Part of a small language model's weights.
Size: 9 layers, width 256, vocabulary 8192, 11.4M parameters.
Architecture: local attention windows, hashed n-gram embeddings, a smear gate.
Training: a variant of Adam for these matrices, 106M tokens.
Each number is 500 + 25 x the weight over its row's rms, rounded and kept within 0 to 999. Layers, rows and columns count from 0. Numbers have three digits each. The size before them is the row's rms in percent of the matrix's.

# up: layer 4 MLP up, 512x256, rms 0.0954, rows 151-177, columns 0-255
# down: layer 4 MLP down (transposed), 512x256, rms 0.0871, rows 151-177, columns 0-255
up151 114:485500495495512499508517539508500475506466509494521520511485475491472502485509495520461474457484518529504472494489475519496528536504515516454491489530458567482514511517503529533474540498472489501476465539512500554487435454571513488462459495472466511514483496467515479541492503525511498460471472517508511439509514522529541507563529523522516479525515501481503481492494520479491489447515498493492496494494522503531431526495482534490475495461479509515511523469487507516507560511486494524526476526530543500452480529501488508494501474524461526448513494474478496505498486553484496540496469499481519513509522549544492461500522536532544512491517496519497505453500491524519532505511474480515518516491546494525471486498460469523508500475523487511502485464513462517476512480477549
down151 107:487526515495532506531489500492492486436487515478509530527518489506471502489559501529517476486478501529509527510488493512496491498490510486491496489517454537478486486506488501534469529513481509529496468499502492555541506459501500481480446474493479488478515475463529474532460498529484483506473492534537496461494467509540527480508490486498533442521534518520531523483483482526499527504489514503514507523501504424518468478516493529551494505531491504529523519506465505469461537495560513525527483537509503609500508499516490469507510483469502536464493452481503487489515488525507490519489501461505460512516504518509534474467489557470482516485447535466504517488516500542491530481523523491524449449482500511481492508471496467509507557477512496522519472459501455500495517481512506
up152 088:479484496529510506484523479489494478512489508492505522497475514491441501551493525484469478520534547502476479521455491500534519490498467541457494517511500455507483523477461516512500513557500488553503481496495450483482500467487462515473487441509495526527533458503530536543489549535502462494512509516492496497507498514525516509502488547533484482515511480499483501494529481517464454469509491489504516487494548490521473486459473549459516477473457521522477517536495524508480457529462518499496520464506448502457506509457477488464529530480454461539434513467458507471468492469525512496496490464474527533506466494478481480508518465537510511525506477518508485494509515502505524483448487540511501525501523493476506515524459483511495457504468505534475482482513517514506501538514543
down152 092:483498494505497491537519494501502501503532470568536515514459557525528497454496471514501522495512502539474533486484524485458479479497465502511497490497509524546474465514530494471461508529483455464436495491533494471516486457491496486503501462465492480481515529539435517476491458489486490517481511494531496525489509483501444451482529494535530470510478515549505491514522526508476510506501536510599519503529516475542467505490488487512486479467513474473513488483484512488470504510518499543520482510505469488504522495506518533510487467471517526519508471517508500521504554472499521502464504487521508456536487514514543487514470536520542475476477482522550504498511496467485483460512547497521499512514527513501521502532516482506515517494490482551529486462484527468512490516538555
up153 113:499509502471495444468481485506502569491497499527484489522519485516482496489493539505503477472477538482477457528487540516517514505493499497502516457509492507482534488470517477523455472514488465510473508467509509510490482486502500493451503467550472527515510450473538518540520530509493488482474491501497501501486550479506503485542520486508555521467507518484483448482522479472517475461513469524477478469497533462520493496513487491505471507494478482542466503449520463452503543521528492505533526465496511502450519471423501476550519498485441521460450490466486482517484486515491527550479545442523526512488512501506480506486472494468519464451507499507517520500497482488474529515501522488469473496527506501476468458482488505477510496492525456508515452525475455489512494505488475
down153 109:542499488478513480518503485480475497494495469518533474517506574477507546508477462515508489478508522490466475483461467523495515480467504454501542544486465525464488501549529498544449507484524486516502480540508524502451461516527539507474490522500473510447511510521503486509482463467504477505475483526547495508489532506490525545496520503503507515514505514552515535482528479527514494469495511484439477502485463493524536474437452548501493506507495497511452512461476485458501481513530508460539513474492508542494492515498499501494537461511510502498495483500506493518501539490493526549525499510519500514538497512491489527528493524495505473463470459520500518544486501490467549527485459543531503462514494522509459479511483469495525498500478493526476480518479543451524460471527503
up154 106:492495503499488511506465468498485447522531492497499512541499551516532498457482503490499497486500524507505524522526532501525466543509479456501470509544485499500513529489502500504462493527531540444457429489537521497488441514536444507520497537539499482523459541533500524481487516544565475495483523490523508497470490477515496500483503507521504519477522527538468460504490517462538501492535478474482496483482517533481513471508540489506499505458488499481518450496539539546528508476491529475523511479494514475485507537499504496551467524531514507507498525532528515527507508497477491491522451488520478492545535464574515459493517491494519512505493510506477543466513496524493478487516524498472515503513517532496455476512535521479484483509536527524519509511468471520443482502471489
down154 102:487467512491508509475482503475512511476487519501493545472503468550481564486526487510491486553510448539516492531493506469455502480483480486528440493498499505513496510524474487468514477488493502498525529510514483469517501492489518473490533483438465547517460495502476483542514546529487471493495537499530538511502487537505501523495504502483474475472471487486500513447519510495464536543515462506525547506488457515470476508544572482469445494503471486526512511508530507470488492519529497506502513465514532501523482483494515536501553507524521500485520503486494511496508504518501509420487523485470460483457466528526509481507505532491504518520495478503444466529509460533473502455504477477515508477491473521483522518503445512493524485533518506462528504551481484485512515491556500
up155 095:525537499542477506524516509470492507504509533521533519475525507530492532531487483467499457513477530471547503545469460468507493494492495482501515501518466501512504530488469538533491488485479515465455516532470502466528484485471478526519508466433483496532471503463541509476510498520507476515508494506492519496502547461528486506523543551459491506573515480530492479507461517515466459465488501477494496523490553539532500497522468507477525460518468490522504514533494495458477471519496497526508464525494486484457478496486502498465533496503504474452511502531480493544474502500500509524481464480506545493535528462506508485450522509551491530467481544519501493487452523499489495502504460466479497514498491503463497545518544459450515484491538510496531501470538495501483467510483491
down155 100:503499484565514485513512472513512526489471549491500509525524510526512503525507492469515439509445521513512518527506474517496489505467495501511533522492466515545493532521502522517512516537496480518505498502517493538492503490512495536486512531478506522519531526507490467484552459495510506494510460553525505443526514457564483470505491498516490539510446500499514529480494485510491495500548480494516474472481495459472506467514504462499482495539443503446499517539490460511473533514464498459463447478476524514486459495475485513497499485506515451469461518493500494515481491507512512492509480518471499513539463501506562481497509518518551503533492510500441489515512492463452468503504517505521458482476497505499518537484501483481503477453473466489523496426492542495462487455495507
up156 087:512507483511506486503499477491465499595502489511541540553466495498522511484471533499546493492491562470507507459503504489515475506551496535523465499531510481519513506495500495484499498510452491514497556488491457483527501493531502515527470503489500509486489539498531533510479531552526493520514509495496459527488548498501525514552539514508501485501490486494520496512498504458504501497487473515502461556496515486493490519531501540475492440484488501486493487513468507487523454519511490547488487521496498501528506526521497444439488503508514511475501464490469535474503497478493460494490453489448530507521520473447523503511496503478452500510475490514529531492502515498480492467478512487511561515515517531499522535533451532453512482523532471541494489501531466466473522542547526
down156 090:513500484513511486501483486482498512496504509534463464496479470475529481523524476498515535466533500503546509485503504471482507461480548497475513499506536506533467485501462505504479528463505460556524519527472485521467451495526512544505483539493480521488496519490481513533526493489489508480478534491489536468514526504505510526457498504444517468520484486495479519514520476531511556512469491484509499516542469478512518480523490535486446488494594542492472528523540493503500503519518495445455460539483537491529516524471556532530546532534508515513507514492497461545518477491520492452506506474470509509530513511502494517510556495479474475461471528479508471494465565511496495480468498523477506520513479468487522488541466459508499485505466473493491489509527523487493483520488516
up157 098:504502517491509453512464528498504490529494493507488508516520518538546510479515488477535472484495494501494490488489522529550526545508493507511518472517533519501486493485523523529486480508501520502502476493453480505482510520490441476467494513526499517517497518538550464501482519515513535515538475483472496486517482462475498524492440462490497523526468496491493453507470520438493468484508512498496493512504482486486503496505520473519556476533481492482541515479500466517580503465524473482527502566470518454487527483479489518520517469494517461475515540568469512516543519515524512493496465497518479491556531457484491497514511508522508524486465472520477501521462477488446474493561520483489510497520500509530502503502502504439476478480562534472510531488497447458517474488495514
down157 101:499493490467497492515529502503479465475487528465466451525506486500509470488507496483502478500499469514543529498489475483475514477489492516540513511532464539499513508445474479518490483467514522513497499522528477493537473515480499508445526479518506515506492483506509491479492507515486532494518509493484543531527528509520531495464520489510471563515490523512520486480468512490485467496507452493445514532507472552539520478457524479502538478521442495465517470456486507528508508487492490458482493500498521464515568529516475517530533442522515527530422523502458486522515488497477542500477531507488519523518528517522452517503464504486539516505479484488514476524506512463526486495502536508517518457518515451524471466508498510454499468529535533528528509540498534504535507532498450
up158 081:507448527512540505494520453500490545546476494448501523513456465512525508463520537499515512518512516509516492498454526460549503484509490508499461479514475478508529502515497509506527532554499479475526489436474479483537498518464511543541523528528503511552526492521509561525492465527477532526493563470494487503536505533511509517549515511524505463524517508475543501506511509520552513501503501495499501498513567511471501462507518514446491492513496516531448494498488509489502460499507501518473494487521473512524514457508515531502530498534467488475494504490522514451533496459487509509478510490487518490499525499495496506552493493511519481503471502449511480488496450499481484483488441507533524511503484490478509496507493517519436482503499482496486507545473458480521507539561526
down158 085:463483526492512443484468516530486459541482495482504506484536525478488496544491479498495511471493534477516515451487509491467519522504528474488500503497519506536500496480484479523521456473487486514498516527529515506483514477531473477477519478507462470517514509471517491497502545478533503489515487501522517511513478494512513485494530513479482517503523450563468468476487482486495497446509485516503516486483486493515487516476487481512493520488508471485557502451529515503517509520490521503561526490453513493489481525524470456454429529499477456485479474513516509524474474527491523520530477510552471517449494469502493515429456477469493513503533487512519475501513514526514525496519494440496497469481481519513487539474525486503563529493560548526502486483521488472441535451476483
up159 090:473526487510514558502467530493466504516518483509495524486501503460513474481452482488547502495481517479523466503480494506539501536542494515480530503524495508489473480511524504503444450479500500508506500523446511496480513506492528513544510465478489551498473510555510505522526502520554498511502515502482504497434484564458486496523522547503500477525511493530481487488505551481490507474484490528474504504505456481513507510547499481535481474488514500490482518521492501520524499484503469438476519537456487468484473534525489486502474501505497506503520472552488497515494500539492476523491459432495493525552495489508491474482558477557497473509501482506503516465511567500443515480554490521494459530482522540490526529515524519486487515527520499487505507487532523544526503515467531
down159 095:457468502509480485523504496537515527502498467509506540500567515538538438462498501490529512496484521505526490498470509524504496511446490493516537501519525494491488502529503496498504474500478493488525480503462474501492489462477521512508504493485510479475504504495467481499500446519464505509523498490509470482484527505497493526505551486540510504494481506480517502466543511483477480524465489517473473489553500469481520505520477483547479537501627496461481470526521459482494491541503505529523522437544538482516505497569511498487446451518472482517460516464533514514520504481478536495492496478481466465495479472521507510519493487510532502515518488578510501481511523488496483512517487531528501455528457520496502503490475508484481495452508484485472485506493510474489509509512546
up160 126:463492500463500498495489513496520504477507476505463530528473536482526456501490508505494497484455500491527477495520506486518448470509485506497499440527520479490546501469525494474439526503466492489475503534467506493514492487466476517478490475505520498500500501465501465527490500476511468502529513498491517509495517533514523488496522506550497504452519501464486523501541515496498507457490527488489489505480540508490472545502513521501505414482478496493515539486502559483539476470523536496518473496505493472454473455492444523444514488488536487472496444525475472554486484507527488520492509476502498549498469469494480474482465514490505472484525494523496493507538507523525507550544526489494491564495484510531461450517489506509503516443505574496473507483502431502501495507504525
down160 117:505502508477509490513465538526502487522486490523446551486486532497489523508516522518523485508487462500491515481507501495515468478491458507512520503475454503506535457480477458484457518488482475503493458513503509523486495484471483461509536445501512502465513540491454527519443481497475494504532544552498486485490515474527533480549508469515506491475528533476540521484517511487504497505520546512481511472457515533518541491475531526485500474476471522482514525496492450521534483508514490457529520546559458493486492484556523511487539486511490528514524446498503486539474509486510525504503513567502491509492487480451507532512499457495501463466511506476505517520536506487576497486498470495527471499506491530525472464506522479512457473490458514475474482498538519525489492471530528
up161 089:474547479476457453530436536552566494511523505520510476464507494452498508507491487475507520463467510495525485549540473498482482539505481508492498487539533486504491499466508483557476514495522501518491528488469475508506479505519501486488453448490492515505509489488550477517524534493538464535473434510515497498487480475526549497495486499531477501495518476496463488516520476485489462455512484508506505517483499498517518544484501482513490504510465498515519533519500504508508530502493496487521512528476521476456501476489493481507499499498476509489474479544526506498469485542516507596528466488494492505475497509530428520476481503486472485486526452525497534487491529532500473511504468474484447506520535547496500516479474519455514504504554530524500490507489459504458489477474513
down161 096:502510517495531447473510499515476452509525528503441537499540499452501481505504505470501505457483463458524507533490499512494488487456462536489497537510521487507496490490529502533529464453496528516515524498486516500483498471522474465485534480510545466501511491508493519483527495445490512554511479523492547469496461466526546516510504508511473491478506468490507527489518490509498503554544483482518505520484521473521494530515484506513483533507429509519532490548477487524489501557471466491517499503508495513444518539462461488475476483495486485491470490514507536487515483535486488522494505525509474535460460483495499548440477506485509506507492496514532499513503524509517546489474440456531493463525528499544475503470544543533520478469513533482509478529524508483480477505467487
up162 107:492515516500506496460480502490464474469509466507531531530517494505504521534457466467484474485519497447500507481482467522500497475490457481491506495519501495501538550548512502510510521486533518502490485509524471460461502440488496487527490517467480495497521483481505544520486508477460462508506520478510472517526525457476560532528477493505533507558498534502489516517515482498536505457461473510486495445429546464566482529481534488488541446459497480544471491533453490487491500487471445517490490500472509461492482513508535484505498468491485488504481504501513451499481480503502484499488515488506476498493520500523476499485511475591519559486487486504479484518479490479495464530495516513472512538515504506492484467491521486474499451497514489503531497501478470488467539521496529
down162 104:494512488483486500473529477545462488515530502473537467541516499532533475509497479495488506445504535492505526462509512486485558514504515503540499535544485492519509530483510469539526531473556508463470482513510515494468505516473540493489493492474506515493508463476513542515517524502459475499511472527470544496530486462483514492502460446474504477521481505510483520454508496500495468541492536490501514509475521481520564500536498438436468461502532508526499524514499449552533541484483477452468481489498518506490495526468495513497492486527491511515517503526486452517498497473511501499450498477450514524488527518519498526480538527513482519492485519467510457504501526461505505497479425514520505499480504527537521505522551524500501486473501500503510507543494549472474526522486487
up163 097:570519487482477528504561479544475498459489507506520489538507543477460547473514436441493488523518474467532509531461498507485495474476499486501490498519499508519504488530487533513532521500522474503474500502511472508551493500489510494525464520530471504523477496494468517469519523517532481485531515495504527520484487458491457490513558532479492517474514480514466475495499474515502468485504501476500512519509494483500532579459489498505488469537479490533495509512521530496492499494459512509513538488460482471526503475542468512459466480491512492437489503510530539487504515538490449529480529434503522483476530488510523519458479497548482518486503455555471480505516509515529468542535505501499520514460493492468470491529474504507500474487522513494511508513500489515479465551494510
down163 100:509503512492505520494503475506485479466528509534511465540475502508522482482471501528465447469529480502481517452488489514509501525488522520489493496507540524494557482491514501495505525537564459475490484473475499501537508501496509510502493525485495479495527501459461468497526473473514498490541469498504513522490472478451448480465530519482495501504502513493506528494496456502556501514423485471540492503512508500492492486481468472536459498547457502475497497560493463526497509494468476478513505432466505511486548495501472471527484472456532522498497503471540499529508503513464468496478526505477491531472515510525519528462488529522467456487460505524491516496482504531510454512471539480492519475563496513466497499514503517528490494484470530530504498546544525503466461487522446
up164 108:488481514477475491501487547478559483484484473491505528509473500435525489475473472490515515522474509451476498508507501500462513497531466517469516515497476503498495520481514504486511465482471483473483486488467453540519463481538486517470508510492497549484506500520504527497497488545512444479531475491488538506467528510497461455477508526510475462464483496521495493516485536537475519471499447516476489512454482491497499520521525496467496505476500525510507521467521509509493466510492431488528518506434514522496524458497507494488487507553511459472495524495446477541483487515468503504530492517482493489516443464487479487466494450529531533493483515490485499427483541499491455507535523551509462508485528509520493463465514475533519462524494487504470491511503502520458467479470529
down164 103:516478457490515432495511499489498523527476466487500523460523497510514502508492499496491495513456493439429502521502490484501492468487471481498515541493522492499464513531510462515542474547524503491520485498513501474527480454479503497493511451478499485472497515532439509505535492522500463512499494497529507488457507502456516521533517500513480464517510495511472491461493496452516472544525464516478481495464478475480512492529491431478480509489552482541483519543550447523481471514495503488562514486499481531543507533500498480454488507522474470501529511466496521498522480535516478496486494528514485501469468482482515563480479496490519562520480485526521452517512479504499494479489510484493491483527530487455485479524498447482491467513490489514467495489504532498427508491504524
up165 092:482494498494498501501486464461559503491469529462524515492466485526483538519503451481503499488512501486506461514487508485502490509502502510442464514558519521528456533473497520499455464499520516484491498469483450488506517481497452527521471515482506534480478510464513517512490469448522500503464502474459547500512485493501528476499545508490533502514511533556451515524507478508495466463508507491514528516470485466541558560531498500523526466471481489557465491504489502497491466486507552487493501481495457505492504481520480486491490512510479515477491505475504515487507503476505500506476517520521517452496478515517456497501524467540443539504456497509459482435526506519501505461484478492477520532478542515530486489478472517503536507473525537536518547498504453520515451485520510
down165 095:516483504446531483504489492488502501481485481497473450477467498509477535492524480488540486464500482540504500477528469541502457507485491492477510501478538506528488511529511499461466528498486503501507524538506515474463485505487532525539503504467516506411525523472495446489498483500489567519500523506459505489536467490489489489509482471539500548501469479467504492470448532457560499527476477508562513487483451518511512524508512509529511527494587491495459445489514451524507551480531496489520488500521499512515528488540498506494521479499493527467472496439464531480487482486503508464493525543522493492481524511514514510480533493521464519509500502522501504491517487497480534471468553500504515503472538497521537492493495526513529518513477477510500516496511489505502496435503521
up166 101:477453518547493448469488501489551508506524507463528526509517542494512489500472459489503460465467506484438483537476472514490546528521490482520512494523488514478514510504483497505494476516506459482478510507514497484483493476529510458526494457520510517524526461489547502500496532511508472499472493496460528521483524480473541510527511492507508494469496538512521432499510485432463526445472485535436538476476497471478460504513561490475499486497500508518503522481553472491550520516478489474546476505454509507477537503455530508491492540512495492497457514487493491531477478467489505539510495485534525516495558488518469518527459506498488493483497499509469479495464504501534480502496522477495492516520520536526496489511500487460505457512476475484512506550459504487464508481484458
down166 105:555485498492513539478492520468457472429503527487530500516466488526506471470517509454455529500454494511468479533491493502508501522493483491517480483481521511492514551463483519509481497501451466511493462559500520481463534476498542529505530477502514471487506486481537514484501487476482517538476476493499475525546513493492445490515523490533525493518486529503524481506522481467480509469517510520470488484515482472527488532546462479514463481474466543526509512490456448521470496501498508537531495534483532508519483517466532487535479507541488494525503497518480488483502513494493535524517515474475513532485481562457487481481487484459519465498508519539531471497516535506478514515500506498535440458498513505514528474541554496478498503462506504484491534527463488475541516457522516
up167 098:489476499501527507477473501487498502470522503476457491507492494490480476487456476500497459501491509490466484525455518489542524517490466500540429479490489491533499518524484475516452507533508461512531561477489437477499498511487478526523501492498451498508508444497461529530528561536501508484480514493460498555528466478505495522507504470555545494479537529524498503482476489496483483482548468481483482494465560493492464525563540486490478508470488524528490487498480493494536531512478490519544481494515525467491507437505501503549497494516525473496492491497508480502507488496510477502474447484538517519503496503510482519518500508525496523432495538521490502508482504491476439501473497546516522501463478516467504517520520491459502485503474450530507489526500461519514453488502505
down167 100:509518502477484486485458518489511484530525528490497474535541496496539489514525512509498495479487530533533479455540517499559511528512497504492494520504495500516517489460479481464516537524538472543504460481525472490504473509465502520470494489497525540486513523514515507504526516501455465511477531496479542462508517520476514515476485524493478506469554479461508474494470512506514446494514507480499501518503515522451519496487558468514530490491538532481472459545503477542540533525494466472542511504503505456518553584488502520530533514502490524499524506489479506500538497452489501518486469521513495492518526510552505477484471495496418510463477495517537542484444540473527512504494521504516518499509498568522540498504486489499505501493472496475523474454488512476493501493483488
up168 132:463460523505480485492486512498530506494461461527510496495510456494535515457508487471498529510472494507483470523481529500546522512495481525496503476482532518466514481531480533462497504507533497518457500493487521495477494509506482479524397501506484506546499422534481513506492518495511477484473540509503466507527506517489529525493463491516490470556515517468448495507527525491509455497501532524468467438488524518501512520486519498496509501499443486573517497492518524477529524495532480485449489462495489519512473458524494505503475474546530495494506482529481468479505485492478492511536480525523505455506556453488493522542505479520508539500495453474521475487499502495515464513512492467532524513474460468522454495539493484497496515496491485521480528485469499524517468531499543
down168 115:493489539484478497480471504440499534498501485497490485451528469474494495520516474490484538530536489494482499505488468503505530499476532504495555542488514512476517493494543477480494515493518527536465483482486487478439490477503480486502473537533473487542524499517459448500474495488538493492476519524556491470466518553475516523440515485515514532502502505417515467524485526520484493495502492515492438498476475535500510512489508498551490526535501457482482482467498513494474514474531487500467513475527481520533485528533541500513448484522534507512496509519473486510481511493515488525530537502501505485519547526498474517490503448436493492483518508477525493536523499444500497521482500525477498477439490494505526479519522514508486501534478481512468524474491544511528454487553516
up169 125:459503515461468495474490517519532483564461504499471518477494500462503503453485491512490483483477525504496483541479481507446477466511494539451504461507498496511487507500479528529425456514477498474508542498463460501510440492501452492491496481460530500462499455506502507521499486498505530509479466510511520553522480476483519457484557479500474482502507491471540528520494516510515465443491483509491523488455509458512477491504491517491486476493473512498512501505470489517474524542485484530485482472492544497488513446484550525489507474504506491518485480482487507541481496509524522566526493474492529492499492452482459483507493480497484510491531509498515483480487535520469486487529462501528496536503528528498470481537479511509522518492509482564458499527421514505481494528469517
down169 111:486516493529452494483508524520515483514483528509513481517483469475497442527535471487433510484509501504519498529488493532473509508502498523493533513483501527510503508498473496538449461467446504497501525522482479511540506502479473531449495498502544467454509462546485467489512509495450519541477446508534516530512517488483504468488509531535483536504540528468486529460469494509539505507497502506511462535533473482487513493413459478469508488521514486525484478492478488497495529526475504497463489473539527486517556506495495471518477490475518495531462517511531534544513466500499482477469489525498500497531510444488493490520492516472493466492522525476483529520509505495496500479516473476529451501479528477527464509541518534494474448486476518493523480517433504515498543512496502
up170 099:503472531474522498506488459532490465501447521521502523483414478536487519496487453450537493504533488494476489497498481501498485482536443475504537488503506487464508514508501506556486505490524506475496495475493531499516473462564514506559516499489478492482521525472500523508488489501502492492493478511483451504515501474509535492514506486516503504490491499510479550509521444508485490488499522476485501481499464493521514515526502503511498501488482478565515548479494537500496472492532572505451515477509474493505528484472515481464514492545536497496502474463462483489460490487485452533531507486464525490507508497526487512462526516568515497497487493478517512490528531498557505468535548515506492524528485475538503487468462519449531535507519527543500525486518511487455459472472522
down170 101:488510493519541508480498496495504488482494497506487475536458518456499531486512505512502496516532479472483486478452451541534484541477511480513472474491516475456558499502508479538538530467486435516486502484468548496506505513527520539503501528496533463534526525465477490514506490507501477487525533538505479468500514500531543493471468509480516486535491500501491559485484476507534501454537545464558515467523488507463508495490491525506528489497460489507488479482500470496483510515497546432470467507505492550471526519507521513528504491508486533519471503479480493450469467524489480525507520466496468507465527512488519521462493505514440452515499527464523530491524489520487514475482492510474465498501470514508459457462475523496512566486517505542522527503511522466485474513508487
up171 103:508506499479498528461502471519468491487504484518526529527483538470480495519477533540503524497519569519476535529483511497476560504520530487473500479493480518506465464520523476471489508507546448475479547500468501502506493448536494485475452506532477514536526466515466514505473491487473485498502552495527524500445501498488515493516501508492495511482555497515476464491527505515469468458552460506498528472494501508471506490532473475516477498471448530491525568504505468533503494473528501487480518485496553499508504472483516468519476544511522512468487474490450515505488489512522508543524485471480527461475495498469475497527515501476501529484520463509519499531506569516529519510495487475442501506526484502476514495513546484498536447468528519513489543512503467511524489496537512
down171 106:492474497501506516523523502486449485481442473537557507506509524505501439501489505487517483475483506540478544491503497492495502491509482488523535506467545465475472447483507460509505507499503517463489524479520501517515472499526487482495453574449565522521524502518491521523451503511484510498482496490495511516491476498506505512488492534525487509478525495502450509532480542491502480445458491516520495455469505511542502483488482535522508506474458472511471538500479470482505529514502445480478479492495506515497511504539489469484554493477504469456474513474481539480482474500497522533522536481515477466462517524489493537504511522485475536549487511479504510534532512497508537526530451536494524466495498484532552461464541484518501492507493551499489511563494507462498499498479483
up172 101:486510521500495504501453479468490472545465488523472491541506484474483523508480471497518476468470478481478497472496484493494506553514497491473518484475495556513510503516468531527478513485502485544473531485503495515474522498595489504502469466495514526520527533522446485486510487523540499533447529468529510534485509483506520479505507503521512453498492508510449466472498474490466476461489505491487518540519512480519497494498509506516496496443513472467480524517514513510489484467486528459469479529469490448459523519529506474522483484538504471499450494481527519504492474460533477526523469523516518488490456422530488453457516496501477503487474533505489507514474503499476471484525462454489540545513499508527518484517476503481508503492492485506532514456517491480483517477573479
down172 102:513495493479503524515525491505482510505477483508514487495473475506519490492541472508474463477495477551478503458479510501499530532465504495486485506493461519530520509464503517516514519534497470457479499539547504502527577493485446509481419543480477498496506568537518489511454482557507486491510495472474519515475506527517467531471476486510519492492512463517490492535505522490467488473473503505564511550487471485481505503510486532491503500522454459460479483473501475463467512485482501489491511447501501545501489546494485505508523480522492512495474505481487537506522512504496543469480520515541504506463478503446493477507537503479483473513467515514518510447476485497510484469443488485513497508507461492469508486503519444500507493506489505502499458464497495508491403472497482
up173 100:513522496516500502497521430507494477487476479527466521490522508499526477520459541532518478505516516508510521525502487488532499502505495506489503449517538514488494520499483479496500487506493532541514475509476464500484485495470509517540477498490486503533461526448534553534514518558506498560487480443466518473520529480526468500562492493450493492481495495465483506490502515520520507478500466509491516553470510428496462489513515534510539501511471453484532451516501464468482546450483497540556487458465473522478462509500560514466516496521474483494496537482488467519509495475514533513499528448542489504514479506539512477491534457515493518499490533497501530486467498498545485514500507489483522475520497487529508503508475516471503522519518519506517515452492472495477506520478545
down173 102:496520497492501506501513488530518498476542507513493487482543496471517460472522459542519534498492507480495517469491540520472490519533497487522493501500453474474474464491530426454518488519511500522471482517506510505465481494474500490506530501535499480455525531468511520499463519548500520484475543467455505502523529502523489493502537513491530511492457500439506498487500483530492499491489506528529512529531521466517483481505477503475494470530534455523509489512520475453455465518540509490515492523493502523525508455490534522490483467494522483502505496507493509498489402462511534467567539488497463481521478518457434487476512492516481492493536518477507521469506515521491550502506482503494475483535485501498429518478530533512515526517490465495472475476537481461495526516503506
up174 111:453490489523453491468513516477490521471480539478506570539469489478492502481474501490489478521506500523541500533495493473487525540487485553488487468530485507499525516494521479509506517502521487486500432508492508489481493502529468494494496514496485513516501498464514478543460487502515502486523463493469509486463451474481494479528494498519508470482500524496488496521508539514486480471493490464498521509461436485476536514469508534505521464515472478528457526518424560576531528485506507448490532515450477495482472490488510504533496521507483502498484502516480458494515499519489529532543507498511539518503517544529499501510513469510495503475533452459485502477500501445487510514529530518516454540522477497512511521474496509509474465504515520511522520500522480538501441482570512
down174 107:514496519508469531484509487502502504474468553481510493474553542496512475467474496509486467496465463533472508491483494474495490499493513526537452490506508497505498468514510481449499527494516512505512517444551522465522541525508505506477511502514465491496500532475521495478518511508499497484520517503482490518469512499501502520474526520495499502511478517488524480503508548517516483517483505481526516453455502495462520532492527459460483532523477512508542503473485486493497532518467475480496487454483495469504490487458541462531463502499484491532523430547528478488517537396504462503482537523505480531494514518512526479512469470478512496480536489473548543456467488515510520503471462458469507548510485488494512493466490492515477485556481438513496474532490464484517539520516516
up175 097:481485530485485494493492461489539476525499501533479501579484507526471541487489514450500514491498473484494480502493479477475464528522507491458475461503519494487497483474477523536472491496512458486502505477492506506510489541560525479523508483489527484475515497497531489498540486483517513529497542478509555524516541476498487454487496518485509498463442502501491475483494515480488505446473479498485482483527495507485488545534488507557554520527478485518507538516473532496507489500556523494499531513484430452475528444507488503470490481571504474471508514493476513525473463513516496533523548505523513462484497480516504445461490505504516495496504483521537486503492509548476504485514538498528477493486494485491530489511484474496488549567506539533489516550493497532522500479522467
down175 099:513526498519548536509509490454507523475472472473443527509523505450526472518484454489458448484491512530498510448494500484503484487484482444477526522513498491508475490490496489489502522507525521484507471530512499526502524442507539525457540522498488517464518503476537543459546470464507492472520507562485532515514525489505492512460482505461527481493492503501542476437486512493526503449512476494565475480521504489485498503555478514514466523518488458526479483493513511488484519484480552482497520486516517475511528516495474495532483514482491503462506580468526517500472482505523482544489513482514512466499481500511541486497500518497510494539498546483517510472444474470498547498521506504472494501482506461514513492516506513501495497498457494544475469493497452477510477448499483
up176 104:463495489520480478487484481503486500500513479503510522511493510492478525500443483472476473511492494515522519500467528479495501478519484480446488489506520477554470515494487480458485506511498502474494452467483417472475541477554514481526454535459479487497512514512499500534482517499505511490520427517493490514512533488476493502536471519477506515505467496561464529510532496486541485488487475492495493504509517458528515477481504471515449498467480442490509467524486452477493480515467519498492526527503490508491538462448443518514518491509484514486472463496503533481445515457485452502517527505487484491509468483521482512521490521564456517496521481484522494492521519459506517526496480497480502544506533536501494520527484521470510470508478501544519531485533505492454437467500464
down176 103:526499501478501450512474492486451516557535506521496495496526485487493494538477500478507466519552480545478535480527453495533459481517506507517499490546487513569493485486518519472488510521496504493496493501527490516471500464500523515485499509467450493499546528523465516495482494536478519546485515512493520495498491480459479466482549540477540480530521514473468465488516492482534516516485496454536473519475512454468517495484505486487509485546549500473494468481465448495444472500522479494484520521514487487503514478506475538519510444513525513536493494526505498508466504473470463473475525494481471520539531483498513530501538490499462464504515465514530561507516521463535486497524456489486481465500486506536469477533496551538525499492486490497490486510546539492468472480507492
up177 092:487539498470464486504476512482529547455508451547483497492501500481505497530505471513506497482485489473529493521471489479510491530503502478463483446495510511560512503485534474522479491506473469509489486491484410529536453477520514498452499526540479478507516495452483543503522506514525481512473456516483515484499526500532541474460470485491506495474474512518468480541503515505516482489495458506480481503484521534523533513499489525497484493485472478502485489472491479504467522493515506455508494509511511457472472459541519527451497498570511520488509524504488508475489518484449495534505530488501493524483516460563443500450541490522508507409511504496499506497494526494495498492499494489451501484473512501497512472480505522523512514560504524541483507474492485555478469521496483
down177 084:500515509506501520550504503501514516539478464482468514498542502509498485476492503488506446511521517560528447499482502482509522475502517510492472474468534502506465482519533489527482508475470549557539476502531461532489499507497459495473515518514512537525538512504472546495461522511508493541489476480488495477536523523516479470524491519535553546504496480511482517466451534497513495550503529493537522494502532535488519514478520537477508514503424509494463460476522523477470513508522502478513478511513523523527465488502531529466515519486498543432520531509459533487538529458474515514521512501517509524513500492498478512502529512559501530487537555527506489520484469510495499471450473464518477526478486479446508516528484498497497500525465524476470511517496508496467479490498494